python train.py --vocab_size=4096 --activation="squared_relu" --rope_fraction=0.25 --tie_embeddings=false --lr_head=0.00609 --grad_clip=2.0 --batch_tokens=16384 --train_tokens=161600000
Each number is 128 + 32 x the weight over the matrix's rms, rounded and kept within 0 to 255. Layers, rows and columns count from 0. Numbers have three digits each.

# down: layer 15 MLP down (transposed), 384x96, rms 0.0802, rows 204-272, columns 0-95
# up: layer 15 MLP up, 384x96, rms 0.0802, rows 205-273, columns 0-95
down204:134145183141149105133117100051096120090151131131080112098146136127162124120141092148131144150177149085151120151120142143111084091085151139125061127157194121083081121111118162153138102081174105143142154126103132103217046144095137138070147143122142135232125171130134076170131130151099109119
up205:135165180054154115124157176092161095166158054106137150115162129100151122138126142100071208100069113107160061152113111095146154099159158092096112143121126076159133171085206126100161097111053075077049120109142109117127162153126161101091107097125176154148134151161118083132110176135156093152
down205:119133091156182117152155122161114125171090214141152076149092134136157070099121181062138126093153118137116143058147135121103122159239141156137197087149065124106117103179172099127159104146105107130165171060134138155086155196150151139149132143160158158187128153196117127139105153109129163129
up206:130183121065087132133107179124099142102108130066143124170156145155086115097142126090213100099113186114143149183169055090141104115061144124125061127168110130179052134106097087178169143202120155060138122145101122122121120159136125160094142184167121124145064062116101153101046164213116107143
down206:145132125068080175171146223169152135107108088159090042146062133142149131051127111145122141137092169167090106152113130113076154097115165157167156120102080154183138137130054176068164127121080111162122098108051102179149164119192162104123138165173187097155139166124148135109151126122144104140
up207:081130092104073110124125146160157145157123124096139139179091143104116139118125119137159129116112217127126099120158135115112127107117109112071122118092133149180113130104088158147070182109117142160076102111177151057173145138165116152129184094116187140079101166036137131109107171108143158148
down207:049134130105124124147076109142144110111149125101177078116143114117159115190137120108067198165123117120155108129120109133124194118093066131162148118130116110133110131122175161076119140223132119059126113148169124150123150095132172112212102170136094095134116142081100083129092153078103122100
up208:118111153114159109163126151143159150208100080107122151154102164156147138186130099120102142048132115100099103154126141172079133134130106148098097153105158076149089094130149067148107119102131109100116113082164110158051106152151190056071129134085148107126129088123111199106087106145126098099
down208:169142116150117139138039124139177085066137086112123130117099189097127106125130143084120112103143117125127159151111131111195120133149068101173115134039142203146111101142164109115135095135142183151126113162081138120122163166116152057121133112153138116082136083085131154155137130103102146119
up209:140113072099135098130090119055070089175080096105096100095078091162121153098089172080133108115082128106122125137173139128087157197133140138154107133124113168138141149122115124162090176122117116109076119142096088107101113188121122170134117109130148154102120092111119144121150178138057140147
down209:103118162180118119111091100139136148099204095116152126141189156141152117132201121135121127119139146132095189123139197087153119118126084101117122125143132117096159081125120138119182117111112159161195100128134189189117160137099117136157119129088120159118108130155171183117157069123215135128
up210:125132101124113160096155110111062129107113082147181056095132089128108181121153193112053128158139125117125150137136098136141123130102100096154118138106057082118128124137145121046135164130125123105100093176137085089106117135152053123147187145099135137114106139151126150117122114152072154135
down210:121119126201128151074099143079156105090125141164118141149092158134120117076155110138105159110082155153154150127161114129099078173147154105120138126084110130151147147108129115120121159127105095142129152163157133171150149146182118127082113124151121140067102126132171105102222098169123148105
up211:083124089162072163098125147082194072130092179118107133134142105146163135166104085093112128149093124127156167120118112138137124133106101142113108140122086088116143117050048086108154176129154109131145135105105146086079119112131079191064134210073125098098137063111112115181084118091105122148
down211:146137124169150064167151202117089096201089114108085112119172142155110090087079168126142115131144152106114098119117142083156095118172062158119065150124184096089174163075117154132076118133102164121098125145070089124108060114157058129130153087114114164167167092103103145142094194132132117166
up212:095148097178101073066122140166163108158126147124135109148161062133094112154132163122130176120069192079152159173164083149137152116149118099130086130133161122145121130107136105141080123143144095103166134131122114098084125106115154100143113188131235155142122123133196152132140106074136085078
down212:096114074097113146143169126123111113120106105118134166138121135192178085165182165193204080180152132163113103140087172143153139068125118138121127158077110077174148115118219155120090136125109096122115110155103153170088103140127104143158177132109137103082121114098144098129132157114151089123
up213:135149083132097117023103148089135155202143129118113152137153179209141084161129124125123122131110113123214116108122138115162158116124095213082119150084112143098103140125158125119156145141140155067071077160101154123120115058121158116099150111166174125115093133145129183157101147147140112199
down213:090178103138129152136138115081161154152088082164132157146108176186152071141088127100146106155140122091109127178162120113134098132112184091110121123153129182173131168139176117109115112121068129123132086090142201118092132109158133117136062074113182140159187118095100036164172070065116125098
up214:133159134101093185156088134134119120117144147139130077243113142217107142179058184110164121069056130095124165147204153124205167135095132157123121122149124127143186143121189095216139152056105074111139111120116166161135107119109106175144114127123141157045077090132106063121115123161125118236
down214:108161110113138094107105089097122166202071156113097147110165169102092118112160065111100126160233168144099131068116065129077046135164143031111136180093083169090143119123119141063092165133102195094110202123120143139155096118132126106126155126129164108197213133115132209125103175107156088070
up215:171107109120193100125098168141132124147162125097167170122113151078075150095172134149157106111131141139150120142095131159058157152149105124162172197165122128192086173106171120161132178130095090099049107114102100131148155108122136119121157119191179144127136150109164086129128183102111156150
down215:136186128117117123137157124134062111130148145128124089095116125103155092167114086111174119158133113164117108153104054194113126064172076118106120077109093098101172125010091080167130077134159118129128130183096146111136128153101082137121182121201077115146128135141103126118170140124149105110
up216:088144099094098122154093120143177072084109136140111141072173103127077130085087132167119139129152138095174105183133096102174135140093128118121112192136112094139139158137070171084140148128082093161111111101107097122111131099105092123077152140169125156126119106129181120093089132098020158150
down216:096108065140133153107096162131155140158132124172110153126148156226132120113099125088138137142167151092110136171102072127131080113182117128128166096098125083109121079132134142090129120093165120116091086119129163167079117095153100135174158169099025129172100131103107187132102178181115156163
up217:176090116123105172136089152105118138079087072113084159183191164162157124129161177154158166139142109116107136180150182139079127156069123146116130161187160132102072089142166147152123125087170132121101130124134165131101178159135107128100077170107111137156138105105164127114097125107090164163
down217:165165047105163186131113105148092109128151119127161127131148108123168070220120152136124120149108121089127169143098117102121124115114143100120151067058134104124131144134142128066178114190127126155132114140166101137113098167132094206157081122140141144141092046135156115128091125138161089123
up218:207143112127130123147128163090186133140114129095089164095098149138094135081109138117118190108086135143151129108176066078111200115130144113096150180082173068174114116096064146097119134148133037093091135150125136127089143204136178198115136122106089124138092102087122112126123160126151128184
down218:110109150147123124117181130179094172076123102190105134092125118146143074148097068194148141147095107095147177158080174115122067088176171122119209110165120065105178121153100105136143155128128117125142112106176172179083089111123127138135124121160114089123059138136187093161091099106190139102
up219:116167052121150132149068195137106174179134079093137052094071059152146114131110105098102142110110161080127167191110130071078131117107080123095139133133112142084139128122127119177082192162035107038127053127135091064167094180160202134089089127149191122075070188135128165173146142139134152134
down219:180196141184135105121158169148083173096097115114098083157095147117107142119097121078079142108104056165104101129114072107112079233096154118123117091151152147114138176075103129175064168108145135094182088101190123111116155109171145127121134092114112121153179189106163117115182153160077223112
up220:136105100085116176130115145134118139166037113131089094118110152114112115107118137131130175215101160109189107118147045076146147103069114182142116118136086126171114074159112131191135152167085088143117171115133109113078168163116157175048130097108146100091162105114181083159084097089104111115
down220:137175073132112141142126134141109143086123158164128053164137174188141116115095110123121218192154146151125162095157133187100080108117151152153045124163122149168090089117151139087179151150188115123108137118156164070154127107166085047124110080176170106116092148078055125124134069139133150131
up221:126100148093165109153085168121161127205106141114109140161153123180181114175168107054162104139089113089211141125045121111112137135106128139100116204076186185120182108111132202125089102126110118093147115114113141035133095148138111169088155116088108147129145131058151166122118134114089116181
down221:110172064149247163131180097173133156088083121198135105073140175095103085132110128217158171102119111129165159112166118095150147125111141114112169066120169154178085090097111107131126167123103142100097108128072096176150163123149086071098131159178131103137093134101172128117150115136155184116
up222:184157151151116118129117112104070118100146081119157133159135164134122124063075155108130052183102108116113182088141131091091118135161109141117126100160161125147148094126180136102114117167084141114170153123173129117114074143148091131140111206103147103140164149124181121135095155142090131219
down222:171083095106097142144102139174155182115136079149121111113145111032075131117150099150104092109107107111126089161171106101161192106140125108149145122090119134173166143104080153128174126126127140178123102130124067151148085062125077163148115068128096156114124133074148164057117105119123127161
up223:108116060101065131134144115113113130191126103105140175097118102136144129136108124107134160103088113081119133157129054137121154124132120106169097096101114099107151083119114146081103084082105062152108072119134078140188177083129114062192095204162140064102104120115209162177106151121099128115
down223:158139131097137119168130129145121212081148105129143096172144111120110039077190114147082097079070087137144097117134181102115115152079154184125137098114128181124161169108149160114157081120117116088179119117101162125171077065028152121164109159166130105104162126077122100072137105164097106138
up224:168132092125152147157076112091070115161086146109099122161124108141136120067113093110106098174117091073122111145154135058187177161130088081114199183179150147156135071116140133075185115146134128145099161097074168101152086122122153129148046157176160131128149149112129092117095161114125093171
down224:087165106193105070145149157071164161071114116098170144155170138101159126135096057145113144098120137117137120091135095133144183050160225160107119107119120094055104165108121128154087123136112142116094124111181129132199126107181107142120135103123152108145071130151116130173099137132145111157
up225:128153144124080145084099142128172159143140107054155060187113139156153072193156087123084115093096124069120149096165102136086198076137091145116189147136154175113113145096162132112143141135159111091111080140149180062097141164135155131171130157122080130135074087089106124149124131155144105111
down225:073097124138176147116106174123191042147095153195094091105137147120156103155100146115069145127123160184127146071057141172092170141106179109112068066170102125111150099085086111156120130083133173158178119107182122164151147172072104143148149141095125122155098174158122154143078119115115126133
up226:087157170162126158153032144146127119187154111117144176173166118129138127101125134055162139172120094056073153167133087077121123142097093153200155172123159138138150135142212094195138118144112136150162121141087119116131199142117092140113135149114175185114087157105108140196132190077097178154
down226:076158188111107121088079152110111107146149132186141146173130105106142092127137092126147117137133104060124080180182103076194129154098130102189115216118177088144141185117105129088130122079117162185114180097126102123159127146136139129133117162081080194119168122136111121114205134096069175105
up227:109177114055146142146116130115086104122113048138139075165165140135125167128144157141157090126088132070154156166201167118119133079177118147066145078140138095138072117067202061167109134104075098111115080129110202113091126193147097088150164173122111113143171065151120062151124180164124145166
down227:116090107129112156136114074153101146096112148117081130095101180075154078196143118050156189145122132069140102104105183133147136095125103161175102045174152152136129140126105107106188112109121147145142123205118121107138130134069146138169124107137124211150063159091103098101127149121111152162
up228:140143132183165137102095147164093145125081064113149094174120151075134143081134141072164166180043143129113110148115135134090171187109091161102100124176111109109170126107142044087148148085150113154093050060103093149078132151090111111153090147110192124078112139141140068126127135147156150130
down228:136125090081145124185119100107193089152138077130093093095097180120212133148139175154103186115180043142152081143106142156136162132130087110138115160138124165100125099132108075092083138069178120181169127110193182130112110135083075101066159118116132136204134092112140142169108121103076125135
up229:095120150148093153163149120136182128105114089109130157177087139117098154130128134115113157177122111128039177145064137122094132114172153099088135164130130146107165118129151136152168119114134054087157132137105115141086148106111152162105125109167102150104182112173200101128093161101153161143
down229:086160087158145142127121119149112149107133131074149103185158117167118101110106151129131128177191110067108089121058113118127161144143146056139104120154110180125167176124114105153106084150152122155126127152133138165153172091153100149104133139158100101117083116123142138058089149158117051167
up230:129082123081115138192130134079180165129127135117135118126192149187115134140108097140151135165054149117172121139134112106124143170142169165091146154151084114061087098118141139125103165118141099153147084112100127118121190144152114173202092172179153112129181122127173164130054125102102106111
down230:106101139065129164120121095098149214096101115157132131111056098141086087131114097140162077161125082131122182146043139168113136104112136143147147114180173094060113125139182114119087104124178148083122121124110133083131139144128113127106128166084102112152192146094149163174139106081102100089
up231:094116133112125116110110127132119136206144024156150146186104075131078111102034141122165105122135175125175165140107152153109114150145139135035113182073106159121152039095144123135111205146152183069104108100101096085104168133156206169082107180099120101114110146142135148151090123116097178119
down231:190125132100179136103142153174091106086129096142112179122163150120102094137058175070137131135170165056169166125064165092155130169156185123105099144118110104167151105150098190095090150203144116110141085109121111148094166100149135170123152122106117174184092098115162141109134108089242083135
up232:140111095108075100124088088087161135105109130130131109139148154189115135135139113146178179124129099116185151135123157106104157160141163132106136093088107134095095072148064020096145096162101079122100130126165102116127107203123204134142112122150134170135154166062097172119096192141085126096
down232:159175092123168088096036103126107147075141130108160138112162176114156195090091128087160153097160095056112102126135115142115093096119065112174037191129157115190124127079124127108104132152162130151145145103154150132103126139131198133155150130125114113089099106116154137097084096078110132117
up233:093126079124090124083114146101141120126115162067116073186127134092151101154108089155141110182081172102148165121209112109086146114141129146103156175124128129092164097104107121080185152128114096077097143058116148153068047167124141103114119111142152116179122108085138139205111147088118116089
down233:092075136079145109109111096102101119118135157109146103119128119169140129172140191098099101155086099177135146092114081110098136141175133127125205124158080180176145125113110161180120157144140112113103161124228099143104068124182103157176136116132100160156119136195181137075181122163174139130
up234:144153146153114179157080147103127166151070116103170165160148159103082134149139136059094155045109137127066118153125142047119117187115173154124164192142173130168186152120114109169157203204136111119128078093175082114141177124188176122110100069144104120091079056129073113115077134088123151093
down234:079182116174149132119077143163172124139182118143167128135068094116082122132145091164101161075132107117168051152079090115164091095177147187176132139093137134107120147114177128119114084114111143230220094135042091115158178120169172121115149185071136197114110117112120170120150120141125194063
up235:177147086126088141146097168156118177091165090123193089104142137131135113187099136093181101069082087117128110049137137113104132157205136105128135083151137104112145152145210121127144168109148038110114100109098148155139142155162123143149127138173079104101133096103164105119117121082112165126
down235:073093158151112113121108135112109121168113099097123140158110142065065073079150094150101169118168166126124169138091139104141136129155097140087146129155200150179216136119109153104141110075134206144151157160099168125099069125177147106160098156099109107140162139113208140120108167196142122162
up236:158156127105180130186053190058085117164081078050055151145147131105126153133150074085130123200162101096185097100109099061118211161154129041082120138061104084145151123116056130072170137144159042128080130130110168045099115134165118136083104108156182121190107083068198145162119141117101115108
down236:081220167161166075147078108116143116089136072167147166115155117091156100070119101150097133123161117080106152129104132133123097155125145114103095081058107100132096127139069188069148116158199106135110167119140160104193130113214116141082120105181164088236098131110140138168244125100129144093
up237:120125120072200115083115148124097087146113113172104079128111156179080142131105184124067173167133151117134165103164155105185086176132126061102192202134111187124143154139181121140152180134157149150080145128129144120146079123110086136131165164076140144080164044127115120135112117116098124128
down237:193104123147100121074150148101097145137113131160124108192165193145121158088131079112173144108105130111152134171150151182134162172078134140090128180083116116143084109128107143130092082137072134108178164136106108126108139186034153115096169133126145076131097186152155130082176142136099151155
up238:112156118088111124173127138155172142077094105178135124142128121124109192099156108113159156090128193148145160133127097144156137088183121176047127140157135073088104107130141075128162101109075126119107135114112144129069136157106139095125086080152142128048116072094115098146102167142129109059
down238:137107146176168158108138141143125123114141065105109130177161149133149204119141082128123120123109128097071079170115175069141119128126065132101124131166059082106063122113125108124154108080139198134100126129138078139108064125090026164130101138139142125173123161109137096140084156117098136139
up239:092125086112088141107098142115163153112134115134166084150106058184182156117195179173071134132131126067153085151117130126088117167081102112075152125090185102109145093122179142154145126166125140103151110129134149106138137222110184108035102115135173121088159173129175174101120137121107155125
down239:120117111135083165122142114135165105082122057156145079105087145114202125144139179115089138163129156146154133136108099107179120128163109098123180085072098096113065109114092200079095093153131122058069143192071098115179114122121074098187150075133111118169128179148156151154098106137107123081
up240:171131069086143159100117101119131115146035127074169171123102146210117148092057123137081155113120123122116187119120170136169137136104149091131165089166125130165078101116109123133166157161133106167093178082107177156104172130111138092116136152123165183104161122128157067144117119116050133109
down240:083174144174125127110078092137139140117188104172094109139142149175071103120143116149154087153094081138069093151115137169143066156179101176167145181120144138049089162136155065114114105120101140073131133140109101135124128126177143145165117072125130092127100104069164175145164099140126128109
up241:147149076038142150115115140159103148138048097101121176154135196137141138164155132149139129105131173067112183089141120124113104111101135076112132184107111118158179160062194126089127162134152126124201142103137124102059111120159133176134084181092126144102128045153156155140152076132087093108
down241:132134096121126151161158136187146134084142131173168095089150122103185159114154125105117123147094107104117152118160070139150079164132132135120137135100093125169132146082098128144152109096162170103143144158127132192070145118169118161158128180124168126114099109105113137104218132160156188075
up242:099161135152172148140100125094167125141112070130150147133097110193104166139088135114100159096114082140150069102141125121119115155064083079110168172104129179088084070120156116138084128153098103133143135157123156129141146108106162124123104108106172093099103142109211137067114185125122160123
down242:094084154151121130188098155062147118151141114070130143080127107104159104096076102105137139102123123154133141141133146140188171075155158139164103142159172128087107150126116115110157154108077212122146180093208179124120105116117139147161080156100093107157128131158146127144186153149048159111
up243:139146173119170108124139137096123109197086091086112145177161105133110170114088144113106191123092142058116132164184087159151139149150142133091080220116144137150128147077124140060155120107105101129153098123187101158055183160123100138105124141142118097119126107180115110124143153091133184140
down243:135129171115116157134119139150120112158106127127165145108114187105116095096104137147085127126125131164079125070155170118117118161106160152120118145091108127169095123157129136126128144134149106161078163150103163108120124128135107111144128136090118131151146136101103088129255119090131101115
up244:144089083105147104100153154100141123144157098068158153185119054125118187169105138090136134136095122108094171091088144133093133132079116094107124076145174081126141151138153150146135125156129109133125182077128100097087116166126159085155113129070135142140127150144111158122088086147073135123
down244:171140130164087145105121110139096095122141190096102150102148130173184209110127073104090103112078133192098133123119133116116083142163108147125136128115114115133095115133136067129174160113131162170157112099098147096165123150102079124127095164177144151167102117116165196104091121145141083155
up245:114120128168157134134125152119169127103131123127157115117106110137156123124128135135161155135126115153123105146142174185114132164118092123119152127136132157122120104144168148111093127150123131141139142125182111139148108159083126134102109121149162121147105110109138137119000083093137164156
down245:126188115112129101098145190115102086092089067150170127136162102137116116121142144115118087102092128131155135123134127088118122138114139060128139092159089140118124145125175113131140137076106115151107134172103165122142133143131101079145115136112129140104136142104114136106203166131110138114
up246:192124125147138160136113096149116122179121131155127121108108103110073135128157154155161142188038174077117110108094094110153165139153111144087177170150150126122174131150191123113153185106065173129202086096194169112109112141146154096170159162149164074124082094100119103125095095133120180164
down246:126150127042139165118097090116158088169167112154111123172064102125157065068164112140074132152183082113100098088194133126098120163105118106097116128140165160129083154182123149155111128147095196179140142112120066150128135103117141112140169130140144145112150181152144131168098131169186211119
up247:117140099080147080100097143100137101128106182120086175122118108144133142113106131089120149160093200068142085147148117096100119141109120113108138116070120082159181094112128152077165162113081145150110138138079159118111136181092147083155160193144122070177139093094119089110142122088136111208
down247:104156122119126122149123121050147118106091123176137142166080154158124126140179074120160146107144071164154166121123119118151168149085150124103119161193123205082152100124142210157095123087167116156123132127123113109090101131185142135137113120097097169170153092123133121139182113114186175109
up248:111159043117210149192112150137194087173094089111127097075109151127122071129044108151138118155083152108137193082177113096140126146169146122090096134142153147136064107121134124110176157151084107124085096115156196167086147120106124119130155140107170183074129106046174124144129128203090146145
down248:112125122177145086093095114107139187137098111110164093153064119088143117126135124142093118153144119106046086170178055112150116130145162139136122130109190129128078151124127136073108162107154136220184112081175117170097132138102117139160123074157108099128170137149060113082189121150103187091
up249:113147087140131090082123106110101078100089146109101126121096093154109074150086148129111139077113055101146152175143112105113114068119081097117158157081071097176108139142173115156168149142119095093094139138100115114084221101062160162133115163143152126104067055137169065151101175068152084124
down249:112139159160147070095094157146140095119129110137134152093129124102140155144172150143188172133122112103116123061103044160144108071093127148121181138158118165083157165142058118173110124149155145075180113102097141191085119122095110164118114102041080091102133142094095151091142136206119152170
up250:127115125142125141128076177097128087123109113167128203156147134108112146160134065124138127174123132159117173152125086090086160119102086180126138160106144105091122167118146123079122116117193055091138082144108115149106159123202163115167125098126115153127114147076113145070125139112126099137
down250:154116095187145152130149113080148120108157134109158129114157098132109132121108179134071157145117142174153177118128080104117078137086096141102171122123130109110099112128117108168147135125122106130138116144089102132106075109129127122153124096192156134103104127070090187093255148146099107160
up251:125110118121153077132109132072068095123135100067087172120125108131057127108199139123113128178102136117083074086078099151104174078104138069181186107135109106189167174118120096148164128138129074107147125119096130164076141182129125154130119127145128152074118094102136143169135147090132152139
down251:107099123101142057169098127021121105086135120116149147108148084164134143139130121085152187108135129171074097106106173155100162101108139147089078060135108183143158086101126122108128114111123107140156100136163114097120163133106104186099102170091140063080167049117091135105166097110141105141
up252:147120115124158172136119167093125146102093133021166142135142107158158126143148069053101089173122117134096166093139067084128147159173172149082108176176149150121078123125156119100120153139143104103144130118123150144065092140157145156181126136136169150122162108096114137162103089151111123122
down252:044168152111107078127089160156136175125075109168075104125155114106065129144093134153149147123141116065132056146117127153115105078135117159127068087124075133164100158142136149119155094100135115165162149066126126120161106127094111104105126179152127086081110129188168142136131126098105180142
up253:105163108113112060160101131117161131146112103135145106153132122202157123140170162156117111169177091114220062084108116158123225103121126085120145105073119140158068145093172086098165136113188103138112116101091133157142101132104128125077112148150083123098081167104142146104096115108084132112
down253:143089157187163131127154180047136103145081099082119144112095131076095126136170106126077100115086051151114082114164115159186097114127177138129102120090118137142170100116124136116139184070126145147122160194108108184079109142102098129136130187139142147124146166145157180098081186166187166138
up254:140085105162128079145110109117127144139092140083176098115100177151080135158117099129133102118114136142092124164084088098098142132117094149101204151155078167155101147124160153158123185164125091113066092129125135159121114157157178189111155187165106182115095178153149101131105150140161192160
down254:100142123111093114122146116116080163132123109112163102167146167133155112174153160122155143101131103189157169125154099218080070110184108061090154090112104093126163090174166149156165166168161144143139116136179091120091158107153106158134120144148037147087117161149131122135095158101129160159
up255:115125109137146067139105121079094092102138103124152080132112147144151115108132169141110118129135129154120086169143119059079116157152139130070183161139158048150148085050200123131131135102140167059124137118146111122066150186163095148081125102123136152133120126115101106149113102128130112170
down255:146169078139083041130127110138125158105104083128111160152122144091103077123144119163124147162094103255151120138118150064132129098135120124069127127115146122114123128116089141126131181077092101079134151138133113142150124159119174115141158141139090143070103123120152163082061146145140111113
up256:098144134158104151159115134100084160109077082127114120145080096134093128153178094121168111153143162114162118176118138081079136106127090156100087167071133152141180109156122110149166128132162127064172091095132138090134151192104150117098144080130118147097082147169137100070114165116108134159
down256:197078101141115156111075137162156106152083188101094128126139158138153051099043128129139032126119140114128121153137118125111143115109143127136142069171099196164160158115177139101125112147133111138123123108118113100153160141141141113089143142105174184133153113043160181148125116133136137099
up257:136127066109135143130144192117105118142123154062108209084109093151139089115124130102065144073118145148111187104120148095104167100131154109124115161095140139110091115144149151078119145160076076138131143099065107155100097162135160119176114113173132165114095121064172100098099085146155185167
down257:163205136151134088145121176132114080136126114160140146120095137132153120169104142200188104121107139171133137153119070118126137092157131190122067150109144205143132154179134198142099145137064158175115176146099125054119055110114122099089177144156085139129126111109135134146123141096108117077
up258:073147131145171098153066151066111103092124133138157118141126090174126147081129160114104147133154128140062118134178155161138154196184122136098113073140093111123133110175112117087141140128100082166168139130141090129122116076091109132095154122111212144103150120176145090131137143150106147126
down258:119092109094110114088135138133188156120108084144122113149052123132145094131164151149169117167145082157139145172101086113136137136109113121134126123131114136134129100097155117167151082161087116108064137163116151134080145133109105167136117110113134126098136124113112143100254110129170138149
up259:098119147113088184115101144147137125104097129170167124143085129131120171131127095112132176118100108105124152136105138114044136102134053108145149162114109114121113145109126102153098062149143116139168165084053169113135116136130099073109165127135131138122130074121191117103074139139103121107
down259:103142152111093158114105149140139122136100140090102139112086130130183074091128172156190124126070123148117141118114183100106058054130201188095162077110118151138142151118164137166096183136181143135118082108122096114105163110143128138152118145084161115133109127160135128128134070108184122145
up260:121152130184092177059105181101124152131076099138165126098126132125108080111157134123165153182115094116086128073139150147148116173102162133096123076221152103159119155155062095095184193175097109163163081106116167111132106167141109127094175176098163127107147100152173144121094085094138113197
down260:164173130128096094107191077102102114151127128075115148185113069158093167143090137153064128091092101089187086143092141152159162099145038132174109154089103044154097138140141125071098138100106125110087159156130152122114155189125148115184124103115101142131186165180101161098089191098176125129
up261:106122094137113091078117137121126104133106160133127094089163126124158145108165123085186167163143133122117135140107078141030138080143091115138163190126077125186170093136151117169163126077078108190120147149060171122105135126120090124042175122125171105106104126153121163181095099102133138146
down261:128142089149095182134127173121142152094095178136169122141125071090116115096102088116108131173101119116071113144193129140104189076110131095124102109068120153104121171090179084135109140130175103116131160141048142125148072136111144075126128082124091149093114149141161116116046135168102096088
up262:150083157190074095179104198089182096190090150115143175136131108140117086164068115113139131148110099058199150159123126108118142102090090193076120162128123157090152123090206122161082116159136129104172031126131188101038093138178155142138142128143085099090121061123144115120103170172058104093
down262:105174179080051118147141153181168111106159120189099161079071126169139151112161160194178181113034141106166119172196109104127147145144092157111154149151128110145127129091176092184074093154107150132133133068081122070155100158157090150101116164226123113086164106126178104095176030168145135112
up263:195112105065144115172127153109191160117089118123192187093147131139150123129102080148200142200132131111179153128139088153140216144090114139096187122116136140103166044103051128075095128123158132109068111161146124161070149142156079088123124166057164123107098092085118148107097152143144173149
down263:092169093131136101134108087047138108087210133112149113122113153138067123101141132125099094131112131105143156101164083075127184135129137129093163091172139114130200098136171154112114124075127120154155118116181112126134101111072126167095148164096156201163066133137136127085108020094221194101
up264:117116097133154127150072156139143150173104081110153121135140087202056151097056115142171117131137135069109119171163147174189150156090150181067150175094117079104184060154122100184183112134117162090065098171155156168164111138183146145075095169123152132134107108154159214097108156120141104158
down264:120084153189118185177139153149170104132190151144137111133106147139120222130075193114151138104155173136100132073138103118168148141158151102105125170173108197145106178133107148162119094182200075067123203176129132130067143075184168130062159155109185179127121128153142150161158131156105186094
up265:076149134099124148151103133144135107175077097127157137131191075176126129109148163166145173148149101139110122154157083113155167177070062103125107125159139114168161132109128129148186122130143126156134115138121130148148159174103091113097105192129106111158106125057214202108124119089113115086
down265:149128099143153111144181118147052165112101140137171138151197138116125131123126131186134129129151103153152156081138115126105131140117150142120153154146146110115152152150125092111125093207146148119057121150155154062107089083114122133116131122084095141230126083180173146132171140205143141094
up266:194117082111144184115093208031102164144089070150163154121107106143135100125136146101155110140107128105184145121185162126149121145197148093118120110132191108068081137144086079103175132202122088040164051174092162070141146062138132142161126068180109065148124051153157147101108126135086114091
down266:131166146081167078075189160131139125090138118195100159126145076049141136108161142122082128097148146106036144091093141152095138106111192123114131063094133086144110169153046107084103140111183186145103185113099121101062100142098057073130115077126099085120130153124108154180077135140113131135
up267:099146161074079119149096150135139125112143060123093171116084124161105131124120146127080139102089150139123103116125180126123136092112077110114150140127108137098115111148096074107075158101122110171173096129133124155190103118117144146059153163073171113112187158140107117176063127098116109112
down267:125172133129173166096161166113097077099134137098177117182141116089113067084164128102102106145104166100091171122132100137078141100176138146118179109152118083119123163143150088133145171108113115073145114155143158149123109084112148083149136069170155106109163053085159136114167147199115110129
up268:054116105088130141098115123135131149082113151056111108172117131112163129157140161084167158130080180101104130222144156102129151152104131090129117188168113108123123149106164096119097168104069134075110121123100136207132126076118057148135165110164119143108118114164124130186092157146076147184
down268:139131054140159112142142128103071094126192043135111179111158133140092110081146106180097102118133135104092155155090082106147112143118105152181140127152160172154148134132158118101171125144080039104094126151114072136179066103076089101153143106065092143133149137071096159115124166104052164140
up269:169123129118081095123137141144102123134097172116093124178144127129115121124148105152092120138074195119105089099157143066101132107121178078075199121115088074188159169167158093114113162159109140085106091156093124105100129117131146099143157116153154157128118134115192137142093158092065163067
down269:128126148144115068118144092096127119161121094095134131080134173131190171129109146137125083120146161149181186115140108189145171140143119095093100145116193168118071167116141090132126131077118101102125136135170159120193121100113131213126123096105173092116083173118140052121120093126106178170
up270:078127095151067130158129121090077115169152133162121147139110135178168185099102096069136112140121155144106114130146136091144101159075118067143139168154129142093140085137154128142154131150180098136123128097094168108052178131134159120138111150106200127097092094117155066163093094131084154156
down270:128095141161138113093156169076162144114092126113145108110124143123135130135152167059148177122114070169113150116118119124160076132202178145170118126120146089122121136089140171104098173133109117130171098098140070151116097079071118145139163158104096166116148117153105186182103138101137104094
up271:140133122101155095076145138146111124121175058154126163149115064146132130134151115099101107072121106142116134145119183128115150129130138079139115113078123121120175110168098090130108132112117139103121108158074111131115045197160174109107088191212166105092136131138133140143095197123100169147
down271:128128131110122126152092098128141131115121117125129135082120182166080139163151074155098097144158148143036156046134091124112123110112121122096155168146155118099112137123094092133148106126181062148140190189096117124125128100160070081119069120163142139103126091075181158129063148144076155121
up272:104143090108092130143090134133159117155102082104180130139135108134106138167015171135154193101072167090162155115146146116150172115120132137093102153114150129155131138141190070182091097067108107155123099097126144150119128150117131116147142118182165110040112070109125108092165140158074134179
down272:132130177157160120129152117127137116100130134122113116118125148085131124108070149161070122076143108181121127096135112163104113135157148120148122134129149095114099098142058197097128105090091135121184178148139151144130179130148098134124118089047159211210158163092142149150211168098117143159
up273:105125101112161143124116147144163129181097108170159174153168105161153120083140110141090161126096182123213124164115148130038136139155114087136164171106143100111164084135154145151143159171144111144153058126071081099062128204147172068078100151148103128126142157138163207090100133148122155160